{"num_attention_heads": 8, "head_dim": 64, "vocab_size": 32000, "qk_norm": false, "parallel_block": false, "beta1": 0.95, "weight_decay": 0.1, "lr_head": 0.00495, "max_grad_norm": 2.0, "warmup_steps": 200, "decay_shape": "linear", "batch_tokens": 65536, "doc_mask": false, "max_steps": 7898}
Each number is 128 + 24 x the weight over its row's rms, rounded and kept within 0 to 255. Layers, rows and columns count from 0. The size above them is the row's rms in percent of the matrix's.

# layer 4 attention query, 512x512, rms 0.0848, rows 0-63, columns 288-319
size [ 90  83  84  85  88  89  89  89  85  90  85  85  83  86  84  83  81  85  86  86  89  88  90  81  83  82  82  88  85  86  91  85  86  93  83  92  86  89  87  87  91  89  83  84  82  87  88  88  89  91  88  87  89  87  89  89  84  90  89  85  86  88  84  82]
[[135 121 145 146 155 134 114 126  84 156 109 146 122 128 176 137  92 148 126 109 138 118 153 143 148 118 106 103 140 141 127 169]
 [157 135 142 150 150 143 103  92 181 127 132  91 182 155 117 166 108 127 164 107 170 113 134 133 135 106 123 124 167 159 130 100]
 [143 140 166 105 130 135 125 124 141 111 132  91 207 154 104  98 102 147 115  82 125 130  97 133 131 108 105 149  84 171  93 119]
 [107 171 160 126  83 126 109 107 171 110 151 132 125 180 138 156 137 140 117 101 117 147 114 162 161 129 104 142 124 100 101 147]
 [159 143 144 143 146 160 108 125 179 123 121 179 150 141 159 148 121 133 124 118 106 128 113 115 148 115 141 170 108  99 138  39]
 [139  83 102 100 139 164 130 158 129  96 120 143 111  84 136 147 134 143 135 106 105 123 174 122 130 130 154 127 115 119 128 130]
 [108 112 156 107 128 149 103 116 129 138  80 120 135 148 172 154 136  95 129 125 123 140  72 153 103 124 126 151 120 122 122 138]
 [121 101  84 160 157 160 130 125 132 151 143  90 158 123 129 100 144 120  72 129 108 122 131 142 126 119 125  66 100 103 156 131]
 [116 102 153 159 110  72 132 130 171 125 135 156 160 146  69 143 125 118 134  91 101 101 105 139 127 116 103 117 109 111  91  95]
 [ 80 113 137 154  92 112 102 114 147 127 141 103 141 132 150 128 127  89 135 117 110 110 118 102  79  89  94  95 131 106  93 135]
 [124  79 128 114 187 103 136 163  92 143 104 122 121 130  96 124 133 105 147 163 122  97 130  98  80 149 117 159 120 171 131 135]
 [175 129 116 114 121 126 117 155 176 123 156 108 148 133 102  49 131 132 176 112 143 150 178 140 135 135 121 145 167  88 137 128]
 [145 153 115 119 103 124 139 140 144 108 176 108 126  95 133  90 117  71 145 135 118 151 134  97 163 118 109 152 117 134 154 122]
 [106 113 113 136 122 133 135 127 133 141 159 144 112 123 121 157  95 124 124 151 170 145 100 154 113 129 160 173 153  96 162 111]
 [110 102 123 114 149 129 155 165 115 167  99 107 106 118 108 105 129 134  98 148 141 154 132 127 131 146 150 105 127 128 141 110]
 [133  88  94 181  95 104 126 132 104 128 126 106 147 151 138 125 135 120  94 127 141 103 131 143 126 139 161  98 145 157 111  90]
 [113 170 128 125 167 112 139 101 116 175 146  95 155 114 150 155 103 129 150 143 146  81 111 157 122 102 114  92 124 142 124 126]
 [107 128 147 100 150 114 124 139 126 109 143 154 133 126 155 134 146 145 173 140 104 136 136  92 107 146 147 141 112 140 149  81]
 [126 115 137 160 131 112 103 148 140 100 138 128 107 129 120 122 114  69 107 124 183 131  87 126 156 132  84 129 160 118 123 125]
 [146 126 142 124 142 121 102 100 110  56 127 121 150 123 135  92  83 129 107 146 112 126 120 121 162 148 103 142 109 134 115 119]
 [105 155 133 125 164 196 135  99 130 127 112 134 124 133 130 104 147 113 113 146 137 103  79 145 107  80 141 131 140 114 136 143]
 [113 124 119 135 128 112 106 169 155 142 191 118 101 122  90 128 164 157  75 151 115 151  86 130 128 100 133 118 157  79 130 116]
 [157 106 103 144 134 134 126 174 142  90 119 148 113 177 101 179 161 140 126 144 110 169  91 148 108  89 135 185 137 122 150 107]
 [155 140 109 146  97 139 134 148 114 169  90 173 121 158 124  93 135 118 144 120 136  62 152 113 170 132  89 109 104 112 105 147]
 [167 132 110 133 117 115 137 110 112 141 180 157 141 169 127 199 128 123  90  95 103 125 142 137 151 145 103  83 151 157 123 172]
 [113 107 113 166 195 141 111 137 108 126 162  92 123 109  89 125 142 132  63 106 144 140 151 104 132 128 139 155 142 118  91  98]
 [151 140  98 117 103 153 136 149 117 101  98 104 136 120 168 121 168 118 130 124 140 151 123 138 135 158 116 124 128 138  88 111]
 [149 119 129 106 108 112 143 159 130 148 125 129 109 146 131 127 153 134 125 135 136 144 138 118 117 133 115 190 148 111 136 113]
 [158 144 144  95 155 137 108  91 115 117 122 122 131 145 109 123 103 107 117 172 151 134 109 104  61  99 149 126 144 129 103 158]
 [115  99 147  90 136 143 125 135 190 136 155 125 134 115 148 118 155 156 126 151 105 141 115  99 149  94 139 120 147 121 120 169]
 [130 147  93 157 113 152 144 178 128 164  99 138 105 143 154 103  79 118 157 103 111  99 142 137 116 110 167 183 109 132 101 124]
 [124 145 156 141 149 137 111 135 110 102  84 140 137 148 149  91 149  93 126 170 110 111 112  67  96  85 166 123 115 143 173 138]
 [175 131 127 110  93 138  93 123  95 124  98 125 159 108 113 129 106 127 111 129 103 138 156  86  91 115  88  93 103 154 146 133]
 [132  88 153 119 166 127 117 123 103 112 123 114 155 105 146 126 174 115 174 126 117 160 110 133 155 107 117 112  69 155  68 161]
 [153 110 119 104 121 107 128 112 106 138 127  96 115  84 178  73 136 120 123 173 131  99 128 160 125 119 173 158 158 112 127 130]
 [ 56 123 138 177 117 145 141 128 142 139 151 168 105 158  90 126 144  99  86 151 135 120 128 152 135 169 128 124 138 160 125 160]
 [ 78 137 115 140 150 138 130 106 123 182  94 166  81 121 134 135  99  93 111 103 138 100  91 153 127 145 107 121 139  94 174 146]
 [110 130 162 124  95 164 111 126 115 150 135 145 142 146 103 166 152 112 127 116 136 124 142 145 145 139 148 111 120 141 154 112]
 [135 152 158 145 126 111 121 152 156 172 121 118 140 140 137 152 164 101 124 116 111 136  83 112 131 144 142 105 146 122 160 163]
 [130 109 132 150 126  72 107 121  96 118 107 108 117 148 112 123 123 114 139  78 140 143  86 129 137 112 119 144 156 106 132 145]
 [115 107 117 119 171 130 132 134 151 112 115 111 160 185  97 112 122 142 144 161 124 132 126 133 156 110 143 107 135  92 126 160]
 [ 81 144 108 115  94 148 129 101 112 106 100 121 121 113 137  97 140 174 133 159 118 129 122 118 155 145 153  90 128 131 116 171]
 [149 120  91  92 118  56 101 128 112 122 143 122 156  92 103 152 134 152 165 138 154 158 129 129 105 132 131  84  89 125 118  96]
 [103  87 133 118 131 143 114 139 129  93 132 160  91 145 144 142 130 136  53  95 107 108  83 123 108 126 143  91 112 135 147 146]
 [150 121 152 124 158 123 119 145 142  86 142 102 100  68 141 135  77 177 115 149  62 119 148 107 137 135 138 117 122 159 121 110]
 [130 139 123 154 153 119 166 102 106 154  94 161 143 105  87 152 128 143  95 127 128 118 114 130 105 165 123 127 121 118 139 154]
 [138 110 118 147 103 100 151 116 110 155 140 119 127  91 123 136 124 117 157 107 112 154 124 131 142 112 128 101 152 124 137 149]
 [117 137 115 153 104  83 151 149 117 126 149 114  87 145 129 140 104 138 122 119 138 127 126 124 153 119  96 137 136 112 130  88]
 [166 157 149 147 162 136 121 118 138 124 129 109 121 129 143 135 130 138 125 153 144 111 121  91 121 159 159 106 126 144  94  78]
 [131 134 107 112 105 120 135 118 136 142  95 139 160 144 172 142 102 109 134 129 132 137 147 109 140 138 155 107 148  95 136 126]
 [127 147 123 134 120 169 100 196 170 149 153 141  90 145 167 127 132 147 123  85 119 150 105 116 133 143 131  96 137  90 115 150]
 [146 154  90 132 137 165 151 155 149 142 102 127 162 164 124 137 117 127 145 110 123 124 122 112  97 189 168 136 136 119 116 131]
 [ 96 132  90 122 159 161 130 129 103 135 102  85 125 134 100 146 118 131 123 176 102 109 159 137 119 161 154 114 140 104 118 158]
 [136 176 127  97  89  99 123 142 128 152 113 128 134 168 150 132 125 139 105 114 123 130 140  88 137 143  76 125 132 101 138  85]
 [120  84 108 119 104 112 142 127 131 180 138 157 114 157  74 148 127 132  53 125 146 163 126 108 129 145 121 149 172 140 108 118]
 [106 130 122 117 119 131 134 149 157 112  92 139 110 125  98 166 114 135 111 135 102 145 109 135  87 108 109 134 139 145 152 151]
 [118 131 101 110 146 133 146 142 111 119 120 132 147 130 130 145 150 137 137  79 167 135  38  86 124 131 144 155 106 111 142 155]
 [115 144 135 108 121  94  43 160 153 138 205 127 126 110 110 147 122 128 120 157 114  80 106 119  76 129 118 128 139 137 184 121]
 [136 141  89 145 113 156 156 126  64 123 148 146 111 105 161 133  90 120 106 171 110  76 112 146 133 139 123 119  99 181 112 134]
 [119 142 127 123 149 129 125 127 146 118 143 102 117 137 125 141 155  89 104 132 104 151  95 125 135  89 104  85 145 146 150 154]
 [121  96 133 172 141 162 135 137 154 111 115 142 113 161 164 170 126 133 125  81 115 144 118  90 131 135 146  98 138 137 121  94]
 [109 128 151 134 191 153 100 100 164 100 116 122 136 138 179 100 118 145 132 143 124  93 137 104 173  82 119 124 135 184 136  83]
 [100 142 112 111 107 150 162  71 161 105 118 121 143 168 156 140 133  95 135  85 134 129 141 103 119 122 103 100 129 135  84 141]
 [ 95 113  85 113 115 123 110 115  99 129  82 139 110 136 166 123 126 111 169  94 105 136 114 120 135 133 114 130 126 132  95 128]]
# layer 4 attention key, 512x512, rms 0.0817, rows 0-63, columns 288-319
size [ 95  90  94  91  92  98  98  95  87  96  88  90  90  92  91  86  90  91  94  91  95  96  95  87  88  90  86  90  90  99  97  89  93  92  90  95  92  92  92  89  93  91  85  91  90  93  92  91  94  91  99  94  99  93  92  97  90  93  97  95  88  92  91  92]
[[130 114 109 135 146 105 116 140 123 120 125 134 161 141 159 142 128 143 132 119 128 116 184 140 162 115 137 129 136 125 144 172]
 [169 149 128 120 157 110 130 148 167 150 130 110 176 124 163  96 112 152 150 173 139 178 117 139 134  99 138 123 147 151 111 106]
 [136 107 126 105 145 177  86 117 145 123 102 132 151 183 104  78 109 187 110 163 148 120 107 142 128 157 129 118 134 135 148 133]
 [118 168 160 146 106 138 152 107 108 121  95 151  81 192 132 109 164 129  71 136 106 148 158 128  85 103 143 150 119  81  96 140]
 [118 145 122 145 134 144  99 114 127 125 124 175 120 161 129 125 115 149 101 131 134 145 131 145 126 147 130 124 121 176 100 104]
 [157  78 180 104 124 127 133 155 197 120 126  89 118  60 114 111 159 136 111 132 131 154 110  99 122  71 168 140 101 118 125 111]
 [111  99 107 124 108 132 145 120 155 145 110  78 127 148 110 121 176 146 133 146 145 125 108 131 142 121 134 106 144 135 119 170]
 [104 140 108 129 150 166 109 136 108 108 116  95 153 115 146 134 136 148 121 143 123 143 153 134 155 158 131 147  87 114 172 123]
 [119 141 151 122  89 114 134 141 102 142 110 156 171 119 141 125 102  71  88 138 141 126 171 129 121  74 148 111 106 113 108 138]
 [115 128 133 174 112 113  98 123 135 102 132 140 119 115 124 156 122 135 133 120 103  81 120 107 118 129 128 151 108  79 109 131]
 [109 119 107 125 108 154 142 111 119 149 152 108 118 154 169 157 122 114 103  81 142 120 107 115 103 146 124 183 134 160 155 107]
 [113 160 147 146 109 181 125 111 182  75 130 140 134 117 124 216 163 149 140 155 149 180 116 110 130 108 130 143 155 128 133 141]
 [124 150 126 109 112 135 139  92 161 107 140 114 125 129  99 106 123  93 107 123 129 154 138 101 137 119 149 147 120 135 126 153]
 [ 89 160 116  97 112  95 129 123 160 176 169 164 119 123 105 156  63 138 135 164 142 104  70 141 128 138 141 114 127 103 178 124]
 [133 121 152 144 103 122 148 166 146 169 107 100 125 137 125 119 141 141 105 118 129 182 160 125 136 129 140 125 136 139 128  81]
 [125  97 145 156 131 132 107  82 117 137  96 149 149 118 137  98 120 104 116 102 145  93 111 111 145  80 125 145 126 135 128  90]
 [ 96 159 110 121 150 144  74  62 138 131 168 119 152 140 151 157 151 105 144  82 158 105 118 144 172 122  71  89 137 145 131 119]
 [ 69  88 180 184 161 144  95  90 144 126  83 133 105 127 128 131  93 152 159 128 138 158 132 109 170 101 151 130  88 179 139 143]
 [125 140  91 145 125 125 102 151 117 135 149 165 125 136 137 132 167  59 146  83 100 104 110  99 186 148 165 142 151 106 151 149]
 [158 118 129 156 129 117 136 128 150 149 142 119 115 146  53 138 123 135 120 127  91 163 150 119 146 126 115 124 141  90 112 111]
 [151 154 113 123  98 117 120  85 135 120 120 148 140 151 120 141 148 148  99 113 152 154  73 136  97  89 113 147 161 128 145 112]
 [161 163 128 131 140 135 119 158 157  87 160 102 155 158 150 125 135 138 107 122  97 159 146 128 100 104 113 143 123 102 134 104]
 [143 113 148 120 117 134 157 133 125 111 138 125 111 164 137 154 161 121 162 121 153 133 120 156  96 119 143 167 118 111 132  78]
 [116 119 105 125 131 168 164 141 135 151 113 163 153 144 107 149 109 100 167 101 150 136 130 114 128 108  97 113  86 121 139 111]
 [124  97 163 146 144 143 125 109 146 128 109 158 123 148 125 190 127 156 115 141 101  80 153 116 136 100  77 171 126 114 165 174]
 [ 92 125 138 151 145 110 138 124 150 117 130 142 126 120 115 148 156 109 152 174  96 140 132 187 136 138 124 168  86 158 117  66]
 [181  70 124 103 100 117 135 136 158  99 115 113 153 130 111 156 171 125 126 139 128 120 107 150 144 122 130 131 141 138 109 120]
 [ 97 115  95 153  74  85  75 138 177 155 153 119 109 127 112 138 132 131 122 107 147 114 119 156 127 126  93 140 170 111 112 154]
 [125 114 148 119 141 148 124 138 110  80  94 134 126 154  95 156  95 124  98  98 160 122  98 155  53  94 137  97 121 125 115 133]
 [114 123 139 105 119 120 104 107 163 127 127 110 129 106 140 165 148 124 146 129 132 162 116 132 115 106 119 135 142 126 148 100]
 [103 127  86 154 168 156 126 153 114 141  96 126 100 155 134 110 107 107 166 125  92 105 104 124 168 131 150 148 110 113 102  88]
 [118 169 119 132 155 121 133 138 121 150 132  94  84 117 168 133  99  91 138 128 136 153  99 138 103 107 112 123  92  61 123 139]
 [150 120 142  97 126 138 125 160 173 170 111 130 122 144 133  99 107 169  82 117 101 142 140  87  99  91 149 131 113 130 154 175]
 [139 131 146  81 105 131 100 139 103 136 111 114 143  59 112 149 100 141 133 103 116 103 142 147 131 133 146 131 141  76 162 132]
 [ 92 111 118 135 152 117 136 143  87 118 119  90 118  96 133 107 129 108 124 135 155 114 131 156 120 114 146 160 141 145  96 137]
 [151 124 155 142 125  78 128  98  79 181 145 143 113 130 145 172 117 110 150 163 147 139 107 113  86 122  93 128 123 145 158  78]
 [101 118 114 145 138 135 134 107  97 138 137 107 130 140 139 151 135 128 153  92 145  63 176 132 137 145 157 126 116 103 116 154]
 [160 129 135 161 106 122 137 138  78 107 108 151 173 134  86  84 123 110  98 151 128  75 120 112  91 138 145 136 140 119 143 160]
 [153 164 139 137 140  77  97 109 168  95 141 139 148 153  94 113  96 144 127 126  99 111 140 137  65 192 150 120 146 115 139 139]
 [116  88 119  96 104 112 100 157 112 119 183 178 146 117 103 129 125 135 105 128 137  97 159 129 143 171  83 151 129  77 151 126]
 [109 138 111 103 126 170 115 135 131 132 127 121 151 151 105 130 145 169 175 174 142 191 173 104 143 152 106  82 100 124 127 117]
 [150 142 118  95 137 124 100 104 139 143 117 151 165 176 117 158  87 156 143 157 136  84 123  90 133 130 130  81 131 103 131 146]
 [105 146  87 117  92  89 144 126 131 139 143 121 124 107 138 116 143 116 105 145 140 120 177 186  60 131 153 152 103 111 150 145]
 [108 110 185 147 112 114 114 139 176 132 129 164 133 166 143 153 106 143 119 112 139 159 113 149 130  75 100 105 138 127 146 111]
 [125 134 152  81 138  94 102 125  92 109 123  98  77 123 129 139 102 120 124 149 108 123 120  93 120 136  95 134 118 149 144 142]
 [134 115 178 170 147 121 138 104 124 163 138  92 120 142 148 127 147 101 110 146 148 139 116  89 115 112  98 155  83 125 115  90]
 [105 160 133 115 148 131 153 150 126 125 129 111 131 128 112 154 126 143 126 169 137 108 128 163 153 109  96  84  99 101 148 141]
 [103 170 104 158 156  98 126 126 153 160 116 139 141 143 113 112 140 121 149 149 128 148 143 111 166 136 128 120 142  96 138 162]
 [123 124 127 126 146  89 129 116 150 139 190  96 131  87  97 106 158 116 161 107 121 122  55 165 128 133 192  69 112 132  88 101]
 [121 140 137 109 141 123 102 122 141 131  99  92 118 133 141 124 136 127 130 139 172 114 147 153 153 153 132 142 119  90 171 142]
 [149 108 142 141  93 111 152 151 140 127 103 106 105 123  78 134 141 145  93 101 135 110 135  84 140  96 154 148 105 130 126 149]
 [123 151 121 153 160 118 125 119 164  94 114  89 110 132  85 110 151 152 164 113 114 178 149 137 125 148 123 117 108 135 129 131]
 [120 141 155 129 164 151 147 109 122 130 115 125 113 107 116 115 111 114  99 138 120 146 139 104  96 200 142 102 138 112  91 128]
 [146 123 160 110 157 173  70 136 148 171  90 106 117 127 153 102  77 141 129 131 146 161 150  98 154 142 114 131 120 149 130 128]
 [144 111 133 139 113 130 126 151 131 177 107 146  99 148  98  93 156 115 110 175 124 112 102 144  86 145 166 134 173 132  91 140]
 [ 96 155 113  93  66 110 111 135 141  85 116 134  85 127 145 136 143 159 126 127 113 139 103 156 130 137 111 105  83 153 161 177]
 [100  98 145 148 138 158 137 113  81  84  69 123 122 119 144  84  98 133 145 140 169 111 110 123 130 149  57 115 145  98 133 114]
 [167 123 121 117  81 136  68 131 134 146 147 172  95 136 128 103 104 162 118 165  72 134 100 103  92 115 159 118 160 144 142 143]
 [120 143 161 131 118 135 128  97 122 161 136 164 116 109 131 121 134 125 110 137 134 130 139 166 178 122 102 132  92 104 137 119]
 [ 95 128 143 113 163 170 117 150 148 118 110  99 113 156 120 137 133 112 113 132 132 124 114 155 121 101  76 155 120 121 156 189]
 [123 137 121  92 145 126 133 116 101 144 111 112 145 100 157 143 111 106 126 112 118 163 151  79 142 172 147 103  83 166 106 152]
 [ 95 146 121 147 189  96 109 163 121 106 144 115  77 134 141 114 101 107 145 134 130  82 115 160 148 118 132 168 150 142 160 111]
 [ 96 111 115  85 104 147 164 148 125 116 117 129 115 140 133 133 157 146 100 124 120 112 131 121 170 120  75 139 126 140 103  56]
 [152 129 125 112  92 104 176 160 121 138  71 156 151 132 144  79 115 152 116 110 133 125 116 110 122 119 120 134 137 118 137 147]]
# layer 4 attention value, 512x512, rms 0.0854, rows 0-35, columns 288-319
size [ 81  82  82  81  79  80  80  80  74  84  79  87  82  77  80  79  76  86  78  82  79  83  86  78  85  78  79  82  82  82  80  78  74  85  81  85]
[[145  84 131 150 134 106 136 117 134  93 121 141 111 109 120  68 111 108 122 117 128 118 144  65 135  99  95 112 114 146 121 121]
 [106 110 130 114 160 151 116 108 125 112 118 120 100 122  93 100 128 106 154 102 140 134 124 111 150 102 142 109 104 143 118  96]
 [168 115 154  78 152 158 122 158  84  72 136 147 129 145 108 136 114 123 104 119 121 140 120 116 147 129  99 124 142 157 124 118]
 [138 144 165 132 101 115 119 141 150 164 114 151 146 151 132 122 148 144 119 108 146 133 110 147 140 101 101 138 115 107 100 108]
 [147  94  90 158 149 142 123 135 161 120 121 108 106 129 119 132 123 131 119 154 120 125 139 119 182 159 119 100 156 131  97 154]
 [111  94 105 101  96 172 148 109 134 180 149 138 100 147 118  87 158 158 135  61 100 132 134 135 132 125 132 133 135 120 123  85]
 [112 152 125 124 112 138 155 111 111 114 131 132  93 133 122 144 101 119 128  94 100 119 129 100 118 131 133 125 141 158  48 112]
 [109 155  99 112 152 184  98 120  69 143 174 146 128 111 134 130 111 120 147 171 131 129 135 148 159 146 120 120 124 145  96 135]
 [137 159 133 120 142  84 138 104 114 146 154 118 135 110 164 100 122 100 144 113 112 101 102 100 117 132 138 182 100 101  71 113]
 [101 143 155 129 100 128 103 104 152 119 100 128 127 115 126 118 114 135 119  84  73 110 127 127 147 112 125 126 124 124 133 130]
 [123 100 122 161 105 149 105 118 131 137 146 125 146  98 139 175 132 115 129 129 183 119 113 130 123 122 111 182 111 127 156 123]
 [ 98 109  93 146 127 136 112 127 110 136 129 119  90  98 134 123 165  72 101 132 153 131 144  78 157 118 126 139 108 136 141 101]
 [130 152 103  90 116 136 117 129 102 155 114 124 127 130 101  95 144 114  90 103 132 101  98 143 107 126  98 144 109 117 131 107]
 [128 140 115 136 147 125 173 162 144 159  94 160 119 144 156 157 148 158 124 145 141 168 136 170 127 146 121 153 115 108 176 146]
 [ 90 152 132 152 121 163 130 126 200 124 149 104 127 165  76 113 130 117 112 130 168 128 123  89 156 133 127 125 148  66 118 131]
 [101 124 103  94 100 113  98 162 196 139 128 125 143 143 158 135 122 141 103 127 132 115 167 126  95 135  96 156  90  81  95 177]
 [129 118 106 130 140 132 139  95 105 164 143 139 183  97 140  73 116 123 143 112 144 128 157 132 119 140 123 142 143 167 102 118]
 [ 99 121 141 116 148 110  89  82 149 124 124 147 121 105  95 134 120 110 116 145 137  97 113 102 176  91  85 157  85  67 115 120]
 [128 134 121 125 151 131 174 142  91 114 133 137 190 159 103 128 112 105 134 175 124 145 160 140 126  88 106 132 125 140 149 165]
 [160 148 169 142 133 139 106 139 154 149 125 168 157 157 142 148 162 129 148 138 111 121  88 106 141 118  93 131 164 139 178 143]
 [121 120 124 135 157 131 189 180 134 105 164 143 150 116 131 136 157 136 128 142 150 187 107 134 172 130 158 102 150 130 162 119]
 [115 134 156 123 127 103 113 125 131 109 128 149 109 138 130  98  94 173 104 104  98 121 108 119 130 143 108 146 154 106 112 163]
 [ 95 153 175  90 129 138 143 130 101 180 118 109  98 149 145 127 113 130 143 111  85 115 182 162 159 117  99 153 120 129 166  94]
 [111 115 100 119 128 115 135 153 136 115  99  78 165 116 131 168  79 127 153 154  94 103 107 122 112 139 146 142 157 128  91 148]
 [141 125 138 127 139 132  84 115 146 127 139  60 123 115 124 144 122 128 117 142 170 118 136  91 106 117 108 131  91 151 140 103]
 [ 86 137 104 101 109 134  93 125 107 128 157 140 139 102 143 117 122  85 116 100 143  98 154  77 126 138 111 160 134 106 104 174]
 [122 122 160 127 108 115 133 116 163 145 161 105  87 164 149 142 109 139 100 160 137 185  80  65 172 119 127 116 133 149 118 107]
 [129 117  98 148 131 152 175 127 130 132 149  98 115 141 143 128 123 105 154 166  95 127 172 139 147 159 141 154 143 122 104  98]
 [149 120 146 196 171 141 136 101  99 161 167 115 135 109 164 127 107 167 113 134 115 124 176 157 160 157 123 109 157 130 143 160]
 [123 120 138  95 141 143 118 130 194 145 104 140 133 115 139 110 160 148 133 124  85 126  85 105 117 123 111 144 120 166 134 143]
 [110 134 131 166  98 120 134  84 118 135 128 124 119  85 114 134 151 129  90 105 115 168 105 104 165 150 125 103 107 113 120 119]
 [144 127 152 143  82 130 150 139 106 155 141 141 157 151  97 100 119 117 151 125  97 118 129 172 146 116 118 146 146 137 157 130]
 [112 136 113 143 140 174 112 149 124 143 148 103 146 149 115 107 148 125 132 176  98 111 105 133 166  93 138 105  88 173  88 117]
 [158 148 122 118 114  91 100  99 123  73 123 143 146 119  77 127 156 139 101  97 126 138 127 124 135 115 154 151 134 122 141 123]
 [163 111 128 134 157  97 157 139 153 122 109 178 130 121 113 142 121 180 173 103 143 161 149 156 113 132 101 143 121 152 109 123]
 [ 73 131 120 137 134 150 134 105 133 140  98 173 143 159 116 109 113 102  84 110 100 141 107 128 122 140 135 162 117  98 117 111]]
# layer 4 attention output (transposed), 512x512, rms 0.0753, rows 0-35, columns 288-319
size [ 95  95  98  97  95  98  98  98  89 101 100  97  96  95  97  94  96  92  94  94  94 100  93  98 100  96  93  99  98  93  95  96  92  98  96 102]
[[108 172 123 143 116 152 132 111  97 133 150 122 142 110  93 142 100 154 158 158 128 149 144 143 116 146 151 138 119 162 135 141]
 [125 160  79 148 103 114 125  98 134 132 166  93 184 142  95 141 120 128 157 153 117 125 128 131 101 173 158 152 108 119 127 148]
 [ 97 132 126 140 125  76 133 107 159 145 116 108 146 105 127 119 116 146 152 133 129 117 142 154 106 130 129 124 115 136 117 153]
 [140  92  97 149 134 139 135  99 140  94 117  96  94  95 132 121 108  79 146 159 114 100 135 116 114 141 152  88  99 126 178 166]
 [180 151 156 134 136 148 131 103 134 127 143 160 118 133 135 144 129 127  90 113 145 126 103 142 110 135  96 121 132 121 170 113]
 [119 150 144 161 192  87 105 101 147  99 107 117 155 137 128 136 120 118 115 151 146 167 121 145 101 106 131  96 133 145 112 139]
 [157 101 103 141 136 102 103 132 133 104 110 141 125  90 116 117 141 131 113 143 158 125 140 137 140 144 143 109 119 119 184  85]
 [ 93 125 112 113 107 117 167 112 158 122 124 115 129 169 105 116 172 132 115 107 137 126 166 150 109 106 139 106 132 115 185 106]
 [122 112 119 118 130 145 138 106 139 115 128 132 128 150 124 140 136 140 142 148 127 140 129 152 143 137 124 126 165 181 111 129]
 [152 123  96 150  94  97 143 135 137 102 151 134 142 139  89 152  91 114 117 180 151 155 173 141 114 124 107  83 102 120 136 105]
 [111 154 151  91 152 111 133 117 160 175 128 131 110 169 121  91 139 153 106 133  70 134 144 140 115 171 142 115 102 149 106 119]
 [138 120 155 149 112 163 120  92 132 118 115 146 154 150  71 157  97 171 148 141  96 125  67 141 131 169 123 120 132 130  90 149]
 [113 125 155 124 133 133 109 149 159 101 145 130 133 110 154 167 135 116 158 149 134 115 141 145 117 103 120 126 131  70 105 113]
 [105 128 127 134 119 140  95 111 108 133 163 108 111 109 130 118 123 111  98 119 100 119 140 107 157 154 137  92 178 124 106 118]
 [190 102 121 132 142 115 123  95  85 124 124 130  93 107 159 186 146 162 116 104  98 122 109 113 128 152 113 145 111 130 131 113]
 [127 167 107 175 161 140 138 128  92 128 114 149 110 131  99 149 114 125 142 117 141 127 132 161 164  87 150  98 159 155 140  73]
 [122 139 146 170 154 115 150 165 130  92 129 106  72 138 116 157 128 104 113 139 133 110 106 121 157 142  83 114  88 140 145 171]
 [146 129 138 129  72 126 153 135 113 144 108 179  89 135 158 135 113 146 110 121 112 141 128 140  90 157 123 111 169 163 151 155]
 [ 90 132 137 164 107 136  98 131 161  98 154 136 102 137 155 120 168 116 111  85 115 156 106 117 118 162 137 144 137 109 116 108]
 [127 139 128 110 139 101 123 148 100  95 122  70  92 121 115 142 110 108  94 167 139 118 160 118 128 150 165 116  84 145  92 153]
 [136 122 138 140  83 136 102 117 121 158 129 116 112 148 142 115 129 126 110 132 115 109 155 125 110 127  92 127 134  87 102 134]
 [154 125 110 155 129 162  84 160  81 159 127 102 166 134  86 169 179 102 167 148 164 150 146 148 121  97 125 130 121 143 116  96]
 [162 128  95 155 137 121 132 144 141  93 119 173 158 113 107 150 156 124 131 129 172 130 103  87 112 100 143  86 110 101 129 116]
 [122 133 136 126 111 151 123 106 102 118 136 182  84 158 120  59 171 150 103 121 132 146 117 153 171 123  97 132 124 126 144  96]
 [107 118  98 161 113 128 175 150 127  98 121 122 131 112  88 140 115 130 134 107 107 142  80 118 130 155 128 124 108 100 104 146]
 [155 139 112 170 117 102 115 106 133  93 170 152  73 150 104 112 121 165 106 148 119 177 104 157  98 168 157 116 147 155 131  97]
 [127  96 107 113 139 118 142 155 128 140 121 167 153 103 151 113 153 118 146 119 150  76 173 122 115 146 139 174 154 102 138 129]
 [128 177 144 103 165 125  80 138 112 130 141 142 158 111 115 128 124 125  94  80 148 154 117 155 136 123 147 122 148 121 160 110]
 [118 146 128  86 144 129 104 156 167 101 114 112 142 105 113 114 115  68 159 103 104 122 116 123 133  73 162 151  98 176 118 118]
 [120 121 131 157 167 122 106 119  59 117 106 102  88 121 121 153  87 155 111 126 127 115 173 133 148 146 119 136 181  96  99 164]
 [131 138 133 108  98 128  85 134 126 121 100 106 111 155 167 121 121  92 147 152 154  82 127 128 118  79 122 137 138 155 168 105]
 [126 118 134 140 173 147  83 134 144  83  92  94 170 121 173 143 149 160 109 140 117 161 108 137 100 131 109 139 136 123 106  95]
 [121 136 174  92 147 107 158 153 112 160 106 105  92 122 161 100 100  66 136 127 152 149 145 112 106 152 119 142 184 106 145 152]
 [102 113 117 119  81 143 111  99 167 149 163 126  91  93 140 129  71 134 116 152 122 156 122 116  96 135 113 120 120 164 112 112]
 [116 149 127 150 123 147 110 163 136 142 117 109 136  81 141 106 110  98  83 151  89 108 110 108 127 151 119 116 101 100 104 112]
 [173 110  76 145 121 129 127 181 110 132 158 126 111 107 139 117 131 142 156 118 159 135 128 130 136 105 145 116 141 157 137 164]]